Each number is 128 + 24 x the weight over its row's rms, rounded and kept within 0 to 255. Layers, rows and columns count from 0. The size above them is the row's rms in percent of the matrix's.

# layer 7 MLP down (transposed), 768x192, rms 0.147, rows 601-624, columns 0-95
size [102 104  95  99  98 101  99 109  99  98  97  95  94 106  97 104  96 106 100  99  99 102 102  96]
[[139 120 110 187 128 106  66 101  74 122  89  79 134  99 140 100 141 135 143 136 113 103 103 128 141 145 144 149 125 122 157 127 124  84 136 130  94 114 133 151  92 121 141 122 171 165 131 118 112 132 125 124 119 132 142 117 132 119 136 123 140  96  94 148 101 133 149  93 107 122 125 109 104 144 150 183 102  79 110 140 155 132 144 114 148 128 133 143 117 121 103 146 127 127 145 158]
 [116 144 125 182 129 102 143 117 134 126 155 112 130 121  96  88 142 128 167 125 103 127 120 130 162 137 111 148 127 130 126 117 154 107  68 133 144 141 144 180 123 157 131  82 127 102 150 176 106 122  84  91 143 124 138 143 118 107 116 147 113 149 137  93 131 142 139 117 134 111 145 101 119 159 118 191 127 125 157 110 145 177 125 144 152 134  73 154 168 151 132 121 136 159 119 147]
 [ 76 130 146 158 116 129 119 124 144 114 174 115  82 135 121 118 138 137 127 138 153 173 106 106 140 119 145 171  91 142 132 146  88 126 149 120 159 117  80 122 147  99 132 157 132 157 136 113  95  82  94 137 134 169 140 178 120 161 157 101 143 105 102 114 100 126 145 130 157  95 152 112 147 122 101  94  99  89 117  84  95 140 181 125 109 163 140 144 108 137  84 158 136 121 127  81]
 [ 92  92 119 124 136 144 105 146 121 137 135 151 120 148 117  98  90 128 138 187 147 131 105 127 143 154 122 121 102 133 165 171 124 143 112 136  91  90  77 140 116 143 129  66 150 112 151 159 116  97 104 138 125  89 137 125  72 131 126 116 166 122 120 141 118 173 137 171 135  83 117 141 145  96 100 121 108 178 132 114 111 130 137  89 104 143 168 100 155 141 140  99 123 116 165 177]
 [133 174 128 143 127 141 171 143 103 115 100 130  88 105  79 137  77 105 153 178 100 108 142 128 127 129 133 157 113 159 105 114 150 125 116 134 132  81  72 127 136 142 138  99  98 140 128 144  86 119 134 142 126 122 144 139 129 124 132 116 173 177 139 104 155 153  85 148 136 156 122 175 110  96 122 151  88 132 188 101 148 172 143 137 162 136 114 128 138 156 111 159 127 116 177  83]
 [ 88 146  98  98 153 109 134 124 158 122 123 139 112 121 139 175 162 151  84 146 141 152 140 156 110 119 153 119 150 141 134 114 130 160 144 134 149 111 129 160 146  83 137 145 134 179  97 147 190 152 150 105 126  72  93 110 136 138 119 111  67 106 108 144  95 136 118 125 121 123 175 141 142 133 120 135 164 114 113 147 139 129 120  95 118 136 163 161 115 139 147 163 137 156 152  98]
 [159 117 138 154 148 151 100 120 152 112 145 134 139 127 106 140 119 148  82 150 107  93  80 117 116  88 103 143 125 137 151  92 143 155 118 151 131 125 147 130 100 124 137 126 121 142  98 132 109 107 124 141 117 163  87 116  86  97 167 145 116 154 117 151 143 143 115 147 103 122 154 119 158 105  89 113 144 144  67 164 155 119 144 128  94 141  92 128 136 137 173 128 173 125 129 149]
 [101 151 161 159 130 119 116 134 164 112 108  76 131 151 113 140 119 110 170  98  93 136 136 102 144 200 135 184 131  93  89 132 132 164 172 122 140 118 117 145  98 156 143 134 154 112 119 137 163 148 140 142 153 128 147 178  95 130 142 162 120 121  95  95 117 119 131 105 166 178  87 127 115 143 138 150 117 129 157 129  73 143  96 150 108 107 137 129 144 131 157 106 146 116  94 111]
 [120  80  96 132 138 143 134 115 124 148 120 180  98 106 107 128 167 128 100 138  86 111  96  78 141 120 112 119 154 168  74  98 137 131 131 138 111 150 175 111  92 145 168 135 142 128 167 132 144 140  93 140  96 137 121 133 151 126 118 152 110 129 137 124 164 131 136  96  96 129 156  91 127 122 114 122 129 152 146 169 125 137 151 131  92 139 136 153 152 120 130 124 119 158 152 130]
 [123  94 145 132 144 122 133 166 141 126 115 131 112 124 134 110 166  92  93 163 130 129 135 139 107 112 141 157  91 128 146 102 137 156  93 156 125 109 159 149 130 166 149 151  98 124 156 143  92 110  78  98 127 109 137 129 102 125 134 121 123  90 186 149 157 146 139 144 164 129 108 123 111 146 120 166  99 143  74 136 105 112 133 181 116 110 110 157 125 109 129 101 108 139 151 123]
 [156 132 116  98 122 136 114 112 102 122 122 130 149 129 111 125 107 112 152  94 128 101  93 119 151 147 139 117 133 128 126 133 111 140 175 168  85 124 104 145 181 146  97 112  60 135 133 150  72 164  57 124  95 142 146 169  92  90 163 127 131 130 122 126 113 161 113 149 109 158 129 111 127 109 112 110 122 143 147 123 126 102 125 157  83 140 113 107  88 106 150 159 154 130  88 158]
 [110 147 129 118 105 141  92 152 106 142 170 114 140 132 110 129 102  98 131 124 150 117 141 125 158 107 101 118 116 145 129 152 164 112 127 149 129 148 129 120 129 132 134 139  97 146 167 146 106  74 102 133 113 159 110  98 119 153 162 168 101 116 118 105 110 145 124 138 162 118 102 106 125 118 128 169 121 162 150 109 120 154 142 141 138 104 182 164 117 121 126 135 110 111 145 113]
 [ 94 115 126 103 130 182 143  88 135 119  94 134  87 119 155 168 138 105 104 142  81 143 140 150 145 112 122 152 164 144 111 135 140 148 110 135 121 130 128 112 150  73 113 113 135  91 143 114 127 122 169 131 125 182 123 190 180 151 139 122 107 115 159 122 190 151 103 100 124 102 130 144 113 103  88 113 118 126 157 150  93 136 176 148 163 139 131 108 121 112 103  94  94 142 109 111]
 [ 95 100 117 122 138 140 108 134 103 143 101 101 128 146 140 139  92 160 142 163  99 134 122 118 111 141 120 103 105 129 142 116 112 173 150  94 164  93 116 157 101 125  93 114 134 139 121  95 177 147  90 127 144 122 148 167 166  94 131 131 142 121 113 150 105 119  90  71 119 116 108 182 138 103 141 121 119 160 156 145 118 103 166 159  81 140 124 141 169 104 154 122 125  93 115 117]
 [ 83 148  97 112 107 157 146 141 141 127 132 123 151 101  99 118 123 133  97 117 127 115 107 126 114  94 163 140  99 135 112 128 145 123 106 108 166 140 126  89 198 115 129 153 137 112 136 119 102 138 152 163 145 104 142  90 168 155 142 150 111  86 105 110 135 140 175  92 124 133  79 153 152 191 134 130 108 121 131  85 174 128 164 110 187  88 156 132 119 122  96 108 124 121 124  69]
 [120 141 126 117 137 148 144  54 129 137 123 107 153 138 107 103 145 165 104 116 155 142 115 129 164  77 121 129 149 143 121 148 128  94 152 134 128 173 121 110 130 157 134 124 139 101 114 103  83 110 108 133  98 129  98 150 144  95 112 111 129 172 148 149 114 114 122 148 135 141 138 141 190 107 139 110  75 122 105 136 131 128 110 138 153 135 119  88  89  96 134 132 119 155 111  97]
 [126 120 161 130 125 118 111 130  97 125 173 154 133 130 129 148  99 110  91 138 135 140 145 126 135 141 138 117 137 131 149 131 108 162 136 114 169 145 158 102 166  71  88 172 125 131 140 116 143 103 123 161 125 120 137 135 120 151 179 135 107 100 114 143 164 126  90  97  74 182 140 133 111 118 118 115 127 201 153 140 141 124  97 119 130  82 148  88  91  99 120 156 158 146 113 171]
 [163 109 103 122 118 112 162  97 117 124 119 147 132 125  98 158 106 138 105 113 119 132 114 140 133 136  75 104 147 129 102 130 143 136 124 123 112 135 186  85 119 153 118 150 106 140 148 109 155  69 146 121 124 111 159 129  98 154 153  80 150 107 137 148  82 105 122 136  75 156 116 124 103 101 129 171  90 126 111 107 121 155 108  85 152 165  82 117 104 120 148 102 191 114 131 130]
 [163 101 160 141 123 153 153  98 117  86 122 139 144  85  75 132 130  89 130 125 145  78 130 119  92 130 123 153 136  90 138 107 160  88 122 110 105 124 109 138 129  90 138 123  99 127  75 102 140 144 115 139 109 131 155 156 114 111 119 114 186 113 155 122 112 104 157 153 155 145 181 145 155 161 110 107  93  93 160 124 132 113  87 146 107 119 141 158 136 114 107  94 116 161 105 110]
 [154 121 113  87 150 178 116 191 147 116 116 142 156 131  93 126 137 149 135 118 164 176 143 170 167 168 136 109 142 110 163 157 138 114  69 112 121  70 151 136  97 159 148 108 100 155 104 121 122 154 140 113 146 115 148 130 126 165 121 118 100 164 168 131 102 163  89 128 125 156 152 164 166 133  72 114 102 134 130 120  84 108 140 196 106  98 131 118  72 117 110 132 162 107 109 154]
 [165 156 103 149 163 119 140 109 103 147 104 152 125 136 113 138 125 140  80 144 151 116 185 152 119 134 146 137 138 116 128  97  95 121 132 146 136 117 100 128 130 149 131 112 130 126 112 150 131 104  99 119 191 150 172  91 169 148 167 125 153 122 122 148 161 131 142 142 112 143 111 126 172 109 141 131 109 131 123 129 171 116 151  97 141 132 159 138 149  78 134 149 167 123 154 145]
 [132 124 142  94 146 104  72 129 109 169  86 131 129 142 137 132 131 151 177 134 107 147 156 141 164 184 102 119 138  56 153  75 160  96 187 113 103  85 133 126  69 158 119 138 155 157 123 111 133 149 135 120 113 118 145 163 126 113 140 105  91 105 104 131 150 110 183  76 100 127 104 148 115 154 151 137 158 151 131 130  95 162 101 166 126  93 150 104 140 123 187 108 166 130  98 118]
 [131 136 101 143  98 133 101 117 123 183 131 115 160 132 128 126 119 132 112 152 141  90 134 135 137 166 138 127 155 115 123  83 148 184 140 107 135  83 124 122 134 124 136 149 160  91 136 164 149 119  88 145  96 138  92 120 129 123 129 122 130 118 124 126 119 104 129 133 169 134 108 124 126 129 171  79 105 140 135 134 121 111 104  76 131 141  97 138 159 164 102 143 154 125 162  90]
 [109 132 118 124  95 156 102 118 111 128 162 119 112 172 108 146  77 154 123 100  83 150 171 157 119 145 125 148 107 108 148 140 162 157 111 101 152  91 112  88  84 146 100 155 113 148 106 153 144 104 147 142 106 137 110 136 122 148 124 143 136 111 143 102 110 115 103  95 108 139 107 123  99 157 171 159  84 164 127 117 109 179 137 109 158 143 133 112 140 113 112 177 123  99 110  88]]
# layer 7 MLP gate, 768x192, rms 0.171, rows 602-625, columns 0-95
size [ 99  99 103  96  98 104  86 104  94  96  96  94 111 105  93  93 103 103 101 100  98 105  99 106]
[[138 156 111 133  89 108 130 142 160 130 125 159 114 124 132 165 131 109 102 136 136  93 159 151 131  86 139 135 100 127 113 146 142 146 113 107  79  87 155 104 121 139 106 148 141 131 101 133 119 164 174 141 140 133 112 143 104 162 104  89 115 111 158 111 107 120 109 144 146 136 183 127 118 137 137 132  92 148 110 150 116 145 136 128 137 125 146  96  81 146 126 122 102 113 156 135]
 [108 110 114 114 129 146  90 107  97 147 110 143 128 165  75 141 106 107 124 126 143 125  99 140 117 158 168 142 123 153 130 156 133 147 114 123  90 168 122 119  88 111 127 120 128  93 166 122  92 150  99 119 130 140 155  93 161 118 143 132 139 127 175 148 153 103  95 113 162 104 163 144 124  94 118 150 115 130 170  96 131 119 131 157 140 116 111 103 105 121 103 151 102 158 110 122]
 [151 120 148 134 154 116 117 151 122 161 126 153 161  82 115 130 114 190 122 136 110 152 110  91 147 101 140 137 132 103 154 122 172 131  97 136 122 124 152 109 101 133 153 148 104 147 131 129 118 167 132 133 144  73 104 170 121 118 123  69 114 173 117 109 140 176 103 109 109 129  97 140 156 156  86 171 161 143 148 140 129 113 129 115 131  99 102 107  95 151 113 149 124 173 101 107]
 [147 123 129 157 147 128  95 142 119 152 151 118  95 108 172 114 134 169 145 117  98 144 109 119 106 148 100 129  97 112 131 132 107 167 183 145 136 144 121 146 118 107  86 113 111 148 118 139  71  91 144 114 126 139  93  96 109 111 104 146  95 125 151 125 114 119 143 154 118 132  95 165 149 121 126 122 103 115 180 116 103 130  96 127  87 128 164 135  71 118 103 139 142 128 143 130]
 [117 118  89 142 149 117 129 117 127 135 131 158 140 164 125 105 150 140  81  78 110 155 160  90 107 159 102 102 161  86 136 122 181 133 112 111 152 101 127 152 125 140 112 104 133 157 132 124 108 141 185 136 145 100 128 122 160  80 107 128 135 158 103 131 178 115 120 170  96 120 137 138 120  96 163 106 125 140 113 130 105  94 138 135 143 160 126 118 159 185  77 104 103 144 117 124]
 [ 93 131 136 107 130 108 160 104 118 128 101 121 154 102 122 160 154  89 195 193  92 132 139 141 117 115 122 156 133 127 174 159 139 148 144 166 117 110 128 113 132 101 125 116 143 135 119 127 165 123 131 129 104 144  80 106  96 181 135 133 110 125 138 109  86 144 109  95 119 120 116 130  97 145 120 102 197 133  81 122 128 119 163 141 124 145 127 126 127 114 143 153  92 113  60 132]
 [153 128 121 150 125 156 105 135 133 143 143 108 147 143 146 118 102 144 160 135 130 146 144 115 135 157 152 187 173 130  68  99  95 136 132 141 129 123 111 119 138 152 146 163 130 131  85 169 121 117 115 174 165 108 122 167 128 125 154 150 117 152 138 119 145 109 124 129 117 133 118  99 128 135  81 122 103 129 153 146 139 111 101 152 147 127  91 109 121 125 140 145 133 126 129 114]
 [150  93 172 123 142 126 124 126 103 112 136 173 165 156  67 153 127 145 143 116 170  59 124 105 139 130  99 134 109  81 136 107 155 114 136 137 128 126 144 140 133 109 131 139 195 134 113 147 123 112 110 126 122  97 127  98 135 109 132 112  92 139 146  95 155 118  95 210 123 142 127 137 147  98 121 115 109 148 182 135 147 134 126 146 119 144 124 122 134 132 140 173  97 118 120 117]
 [121 110 104 126 124 119  85 132 135 123 126 119 109 137 120 137 131 127 139 156 121 129 136 166 153  83 112 110 159 122 105  96 179 132 130 141 152  98 112  91 148 169 119  51 126  77 107 126 154 108 108 151 115 153 105  90 132 113 117 132 127 147 125  81 131 107  98 120 129 121 106 121  85  93 180  91 128 157 115 110 109  92 169 143 122 146 137 150 113  89 140 144 119 150 110 141]
 [140 127 127  93 164 109 123 169 155 148  92 144 172 115 118 136  96 107 160 104  93 130 141 136 133 159 129 102 110 107 116 169 111 105 134 143  96 141 107 131 150 163 154 135  87 161 123 127 103 154  92 122 152 150 158 125 117  92 143 141 122 103 138 129 126  98 129 116 109 155 135 124  51 147 117 109 138 137 129 122 114  63 107  98 126 150 152 122 119 138 109 137 174  99 126 140]
 [115 181 110 114  75 156 142 143 144 164 121 152 168 152 142 123 128 135 114 154  95 113 114 141 118 147  82 122 112 121 127 121  70 137 129 143 159 123  96 159 140 151 121 181 122 122 106 138 149 140 145 121 128  98 102 118 145 139 163 157 126 130 110 131 126 131 129 106 151 147 121  66 134 103  95 138 143 160 139 121 118 106 131 147 147 136 111 136 118 126 174 145  60  91 112 151]
 [150 139 119 132 103  80 120 177 127 166 170 138 134  99 134 134  97 135 142 154 141 118 136 108 136 172 119 142 138 185 137  98 162 109 155 138  85 112 119 151 105 128 125 120  96 114 121 138 119 145 137 169 109  97 147 130 133 162 142 136 151 133  76  93 126 133 154 135 103 179 151 113 135 158 142 136 129 159 162  70 138 114 119 125 136 103 153 142 123 158 125 128 106 144  73 119]
 [ 98 130 143 100  92 134 140 126 118 117 128 164 117 123 155 136 108 150 119 146 117 108 133  83 129 139 133 155  84 142 106 120 119 153 138 158 122 120 147 133 145 131 156 162 151 156  81 123 137  96  87 130 168 108  87 157 102 162  87 120 165 109 141 118 137 147 105  78 117 149 123 161 157 128 123 120 108  97 128 141 109 124 114 112 100 133  79 116 142 157  82 134 106  91 117 105]
 [160 127 122 109 106 172 129  99 142 167 144  96 141 175 115 148 133 108  94 155 112 107 132 128 110 123 142 117 116 142  96 126 148  89 122 131 138 117 135 142 144 153  78 138 161 118 164 167 139 109 187 138 147 141  95 150 126 113 162 105 101  91  87 138  84 116 158 142 134 131 167 129 169 128 158 137 132 114 128 159  96 146 161 117 173 104 137  98  92 137 132  93 141 115  98  70]
 [121 128 170 115 163 153 177  94 122 151 151 113  93 115 123 126 127 145 128 149 135 163 148 122 131 133 128 138 128 130 138 135 153  75 137 120 124 107 146  93 108 154 115 156  94 176 122 144 143 119 115 170  77 160 103 129 151 100 107 112 126 144 116  86  94 100 112 160 115 143 126 127 111 123 124 136  80 134  93 139 114 134  84 104 132 119  86 165 135  95 111 123 146 118  69 113]
 [159 121 133 131 134 119 165 132 110 112 107  49 141 128 115 153 166 136 126 128 116 157 181 103 136 126 127 146 121 152 106 114 141 109 142 131  98 106  89 118 179  92 159 106 125 107 119 121 130 103 144 112 154 133 143 171 176 110 147 145 139 144 127 139 123 114 113 113  88 159  71 116  83 125 108 105  99 138 158 129 139  99 109  94 130 119 117 135 147 139 114 154 162 117 111 113]
 [ 96 139 175  89 139 125  80 104 134 170  97 133 108 180 114 138 119 149 139 147 108 127 158 109 126 136 145  91 120 145 135 146 124  87 138 133 137 146 144 137  97 137 103 157 103 143 131 141 139 117 142 109 116 107 124 109 174 112 110  95 154 127 138  90 130 140 148 168 110 166 145 142 100 133 203 133 139 132 126 137 121 108 130 112 161 118 171  96 150  98 130 104  78 117 134 142]
 [115 165 124 138 162  76 100 183 136 119 124 135 146 139 142 132 143 145 143 140 124 145 145 109 127 144 118 103 143 123 124 117 122 128 124 107 210 107 119  87 141 130 143 117  97 129 131 130 112 146 136 133 192 120  99 107 154 122 122 131  72 145 106 110 148 112  77 147 137 157 102 159  90 130 106 118 136 169 147 152 138 119 162  81 133 133 131 109  92 164 153 162 150  90 151  98]
 [150 111 149 130  99 134 127 135  66 132 152 123 170 137 123 176 100 146 124 122 132 104 105 109 113 145 129 140  75 146 122 121 156 116 117 121  98 139 176 106 124  90 127 151  96 141  80 133 166 119 161 142 140 110  88 158 107 133  85 125 164  99 130 143 159 129 174 128 110 154 119 138 115 122 149 132 142 139 144 115  98 125 150 148 137  82 126  97 123 105 108 151 121 106 114 144]
 [125 139 126 137 153 144 157 120 112 110 133 147 125 144 146 145 168 136 154 142 112 161 150 175 178 145 106  91 125 133 172 154 131 107 192  93 144  95 145 130 121 147 141  89  82 120 123 136 160 105 189 126 167  90 108 108 106 116 112 132 154 101 135 108 150 171 146 122  86 154 150 134 154 156 150 158 131 127  93 129 114 119 101  83 107 164 142 118 124 125 115 132 171  98 139 137]
 [186 133 138  74 124 195 136 142  65 151 130 117 132 131 152 153  76 110 138 146 126 145 161 149 123 162 142 129 105 115 136 130 130 116 124  89  92 167 105 147  99 148 120 122 137 121 140 125 115 133 132 142 115 192 144 148 158 133 126 134  96 110 121 128 146 142 162 110 120 134 144 172 137 130  72 126 149 133 141 141 111 149 126 152 173 124 116 138 129 121 133 143 125 141  84 125]
 [135 134 147  93 118 145 109 118 121 149 139 159 128 165 150 139 100 152 133  94 132 131 116 122 119 120 122 152  83 160  76 133 122 118 146 135 128 115 158 116 161 122 142 132 159 159 121 113 108 109 159 136  96 109 114 109 159 128 128 123 129 115  96 115 147  81 110 146 112  74  84 168  91 149 101 177 140 116 139 165 104 128 121 153 103 128 151 115 103 146 123 135 130  92 159 123]
 [149 115 127 122 149 128 140 149 147 116 153 113  96 122 154 123 144 136 135 104 106 132 116 160 106 116 138 137 124 133 141 107 142 112 155 160  80 142 135 161 122  89 120 173 111 116  99  90 124 145 149 117 163 147 143 132 119 114 110 104 142 113 131 133 142  91  87 137 110 124 122 121 105 158  73 110 104  82 115 107 116 102 110 128  97 169 137 126 121  62 135 152 124 144 150 123]
 [129 122 120 119 136 116 131 115 124 104 112 130 166  98 135 122 122 128 127 118 165 159 134 122 134  90 132 168 186 140 128 166 150 145 124 111 101 112 152 124 197 158 126 111 175 130 110 120 130 184 132 101 102 147 173 144 134 160 141 108 143 153 153  93  93 107 124 108 115 168 161 112 127 105 126 124  93 122 130 114 145 133 146 139 171 133 120 156  98 111 144 154 185 132 134 110]]
# layer 7 MLP up, 768x192, rms 0.169, rows 602-625, columns 0-95
size [103  96  94  95  98  97 111  98 100  98  98  94 110 101 106  96 102  97  99  96 106 102  97 109]
[[142 149 107 130 118 138 130 156  95 127 124 127 164 103  89 164 109  99 151 136  97 121 111 164 191 141 124  92  98 104 133 138 125 153 158 142 154  75 153  80 155 136 109 173 140  68 120 118 137 115 172 127 107 121 151 143 112 115  94  69 178 105 135 103  84 137 136 128 136 129 149 126 119  94  91 151 132 107 124 108 136 147 108  91 136 114 129 119 104 119  98 143 140  87 116 133]
 [104 128  90 104 165 153 111 130 139 146 137 125 166 157  93  84 142 124 141 201 127  80 114 100 159 174 149 122 135 135 179 134 124 142 115 173 130 131 100 100  95 125 159 150 122 137  87 103  81 140  90 117 158 112 161 141 120 106 154 112 121 112 125 116 141 105 107  84 125 170 163 111 163 101 103 108 115 122 148 114 153 133 164 151 120 114  83 142 118 117 103 156  91 116 155 154]
 [127 153 136 187 141 127 165 151 146 117 110 102 138 120 169 106 124 133 108 101 100 110 154 149 142 121  67 120 120 103 143  81 163 152 159 139 116 162 125 135 107 174 140 132 117 134 136 110 134 120 119 176 141 127 127 105 119 143 161 101 122 132 116 141 155 140 115 133 145 160 122 152 133 121 140 133 113 143 162 118 129 181 138 110 119  88 138  92 108 104 145 151 128 181 121  99]
 [125  86 147 122 130 106 117 125  81 111 135 153  60 126 186 156 118  96  94 146 155 111 158 120 127 151 134 103  99 152  83 117 181 122 120 177 110 107 135 153 137 167 142 125 138 120 143 179 118 120 125 174 132 151 141  84 156 119  96 103 179 127 137 102 105 120 142 123 132 133 126 124 134 152 116 129 133 142 143 171 109 115 153 132 132 114 136 138 101 117 118 121  84 120 121  67]
 [139 132 108  95 147 129 116  64 162 163 136 113 154  95 144  94 122 164 139 147  98 154 153 122 143 140 194 121 122  84 131 109 140  97 116 152 165 170 111 128 137 125 132 132 138 109 154 158 152 119 140 123 134 128 110 135 116  93 150  99 103  92 135 126  93 143 111 100 120 140 136 145 155 136 105 161 173 133 109 151 164 121 178  96 147 110 118 136 125 149 186 137 148 146 143 184]
 [112 151  79 129 174 122 133 106 173 125  82 157 120 164 181 140 128 111  66 124 158 149 131 113 104 170 141 107 123 121  85 118 143 114 148 134 163 108 110 126  98 130 134 137 122 131 137 117 112 115 127 153 193 118 103 144 109 151 110 159 107 122 133 155 162  63 141 141 111 115 159 149 135 133 141 129 112 188 173 110 165 147 135 124 122 149 181 144 122 106 123 105 144 110 113 123]
 [139 119 137 131 122 146 140 122 143 119 174 103 125 157 124 161 116 123 120  84 101 152 135  68  81 154  77  98 126 144 110 139 116 164 119  95 147 152 125 159 107 163 125 145 182 142 155 116 137 161 138 111 144 124 155 155 131 119 105 124  94 114 137 152 144  88 141 125 140 157 111 159 118 161 174 126 121 140 109 130 108 150 130 119 127 125 132  73 146 105 150  96 140 112  98 151]
 [153 138 128  99 151 113 113 131 122 136  86 135 128 105 126 111 140 142 121 114 117 118 171 180 111  70 157 149 152 124  74 133 123 170 143 108 138 109 153 110 121 134 134 142 122 135 124 150 146 123  92 137 138 121 114 174 103 114 161  90 167 120 158 162  89  90 119  86 124 100 123 149 149 125  89 172 146 129 153 117 134 108 134 186 137  94 128 132 122 133 157 150 121 127  87 129]
 [152 110 112 115  87  99  91 177  97 105 132 133 108 134 124  92 132 136 119 118 111 138 112 126 146 125 122 147 191 121  97 149 146  73 131 112 115 117 165 106 116 116 123  87 112 138 100 122  83 115 171 144 128 118 135 127 150 109  93 133 139 140 122  97 165 157 173 110 132 114 141 113 104 107 117  88 105 150 129 154 137 109 134 124 113 139  98 154 132 111 175 162 136 137 141 142]
 [155  94 136  91 104 141 132 104 135 131  88 137 115 130 104 120 126 151 136  94 135 125 117 141 162 146 101 174 118 184 149 100 147  97 113  63 138 119 115 109 135 158 119  95 158 142 105 134 127 124 151 113  54  75  99 120 126 128 112 122 147 107 113 139 131 119 125  93 162 138 103 112 131 100 131 142 116 149  95  72 133 145 154 126 148 158 118 158 167 123 155 120 160 159 120 135]
 [129 177 116 104  99 130 153 104 128 129  95 162 138 104  98 133 149 141 167  81 110 141 155 153 132 135 149 135 129 119 111 104 162 115 132 174 148  89 139 105 161 116 126 140 144 162 135 109 136 100 131 115 166 136 137 164 101 124 121 132 137 101 139 101 137 138 153 136 119 139 177 113 141 157 135 153 136 126 142 142 141 128 148 131 135 169  63 105  86 119 143 157 140  83 101 163]
 [107 128 108 108 129 138 113  82 111 111 121  74 165 121  73 142 148 173 130 116 109  92 152 107 121  79 151 102 109 124 153 161 160 163 134 126  90 144 147 120 131 164 176 116 125 141 108  99 144 149 106 111 101 101 100 128 161 123  85 118 127  94 138 106 147 178 119 122 142 157 137 134 118 190 135 136 161 139 163 165 122 129 108 110 117 137  88 121 102 118 129 135 132 141 115  91]
 [111 128 146 109 122 145  90 114 110 151 116 107 173 107 149  93 131  97 161 132 130 163 113 141  99 133 158 147  96 117 132 116  78 124 152 138 131  90 132 124  78 163  78 136 113 184 143 143 129 139 127 129 159 160 141  98 149 114 125 146  99 146 159 108  76 123 130 112 124 143 136 124 147 109 158 124 147 165 147 156 133 160 133 103 110 158 138 148 125 136 196  67 145 121 115 164]
 [183 118 133 160 149 119 118 140 123 182 171 106 120 147 143 138 145 125 107 118 162  97 144  98  78 120 157 154 134 142 159 116 138 147 143 133 115 135 110 103 105 126 155 128  98 123 150 167 106  97 154 149 151 131 104 147 104 154 116 101 125  83 147 167 108 113 159 150 167 146 167  96 131 102 154 134 114 130 136 115  99 143 147 150 128 101 128 114 103 144 129  98 108 127 123 127]
 [ 82 105 145 167 115 103 125 104 151 116 113 127 166 145 172 132 135 147  95 130 118  76 126 135 169 109 110 127 158 126  96 121 147 139 119 165 140 170 102 123  95  76 103 153  85 129 111  95 161 156 126 110 100 122 148 112 138 107 120  93 166 131  90 134 132 130 165 166 161 133 141 140 152 105 135 146 128 120 145 112  81  90 156  90 158 151 162 140 139 150  70 153 142 133 136 141]
 [141 102 111  88 124 104  98  87 142 127 172 110 116 129 145 128 128 152 103 163  99 133 154 126 178  99 142 120 135 149 123 142  96 175 139 118 164 109 112 116 135 131 137 154 105  96 116 147 110 131 124 131 125 126 139 125 129  92 156  78 106 128 180 133 101 136  88 107 113  99 138  99 133 149 135 136 116 144 131 101 155 136 131 131 183 143 144  90 113 140 132  87 115 117 140 121]
 [169 119 102 150 121 136 163 117 134  93 116 121 119 118 158 120  86 121 143 200 115 142 111 156 101 163  77 112 147 111 114 152 183 133 161 182 111 178 165 134 156 112 116 101 134 115 143  98 132 167 131 179 127 153 171 127 170 124 109 151  88 120 120 142 165 147  95 134 122 133 136 137 139 141 129 130 180 136 120 120  94 115 156  95 104 108  99 141 154 132  82 165 112 122 104 148]
 [116 109 146 103 137 138 173 126 176 124 131 125 100  79 109 170 129 114 149 156 146 134 102 149 153 184  87 155 133 126 120 121 127 148 125 137 156 122  86 133 159 117 152 170 148 126 112 136 169 148  99 101 122 125 140 131 123  75 135  95 123 163 162 118 139  96 165 150  85 113 127 141 102  82  99 134 125 121 133 129 135  97 110 104 115 139 160 120 137 137 137 127 119 115  98 101]
 [146 101 151 139 126 167 124 141 121  88 109 149 161 110 148 146 119 123  86 102 137 125 112  94 155 115 127  81 108 133 121  97 104 155  97 100 141  97 102 120 130 159 170 143 145 114 169 127 114 112  95 103 131 158 158 105 164 131 133 161 143 108 120 124 105 138 143 112 102 136 135  91  99  96 122 108 109 155 109 121 139 156 145 149 143 130 136 126 152  68 125 169 161 143 121 138]
 [127 130 110 150  72 149 171  95 158 162 139 154 170 134 147 159 154 113 131 117 155 137 101 139 111 152 118 136 110 148 142  90 153 104 138 142 130 156 106 132 133 151 157  74 119 166  78 118  77  85 135 127 140 118 138  87 134 143 178 158 105 120 128 135 115 112 172 146 115 122 153 132 135 151 107 104 161 112 130  89 127 121  84 199 137 142 136 104 120 133 129 120 154 122 103 133]
 [109 162 129 120 112  88 111 137 157 106 162 150 163  82 156 152 133 108  93 123 169 144 143  77 149 142 135 100 154 129 133 143 128 110 126 133 111 128 166 147 100 144 142 126 135 128 102 152 122 125 141  95 108 103 139 179 119 151  94 125 130  97 133 136 137  99  74 112 121  99 140 141 120 151 155 133  94  80 153 149  92 116 145 118 139  99 146 144 136 128 109 111 154 111 132 135]
 [156 144 123 126 130 126 136 117 159 149 175 129 147  96 129 118 155 127 164 154 151 119 169 152  88 175 157 135 110 107 123  91 157 137 169 148 143 130 123 122 133 136  89 138 123 119 133 178 130  94 130 109  99 141 135 141 128 111 135 130  91 130 166 143 132 105 128 103 179 108  76 143 119 137  98  90 139 164 114 142 116 150  97 129  90 115 112 142 181 141 132 157 106 121 145 131]
 [ 95 131 146 143 119 147 134 134 124  93  80 128 138 127 106 117 121 108 119 173 112 114 127 113 105 161 125 157  88  99 142 171 119  85  92 121 152 115 150 113 136 177 130 134 143 124 108 143 136 132 145 127 118  85 121 118 115 191 163 164 157 128 134 138 127 110 171 108  99 162 147 141 101 122 163  96 150 113 122 149 150 121 129 149 148  88 105 143 108 115 175 139 135  96 110 163]
 [109 115 130 100 149 121 124 112 108 125 178 107 116  93 125 147 118 131  88 114 128 138 138  97 109  74  93 120 116 120 103 143 124 166  57 135  94 112 115 125 123  93 133 113 124 143 118  93 122 135 101 146  98  89 155 162 183 143 144 103 141 151  94 107 144 112 145 132 133 115  82 124 126 112 106 135 136 144 121 138 175 143 113 113 150 149 152 140 122 134 149 138  91  75 147 138]]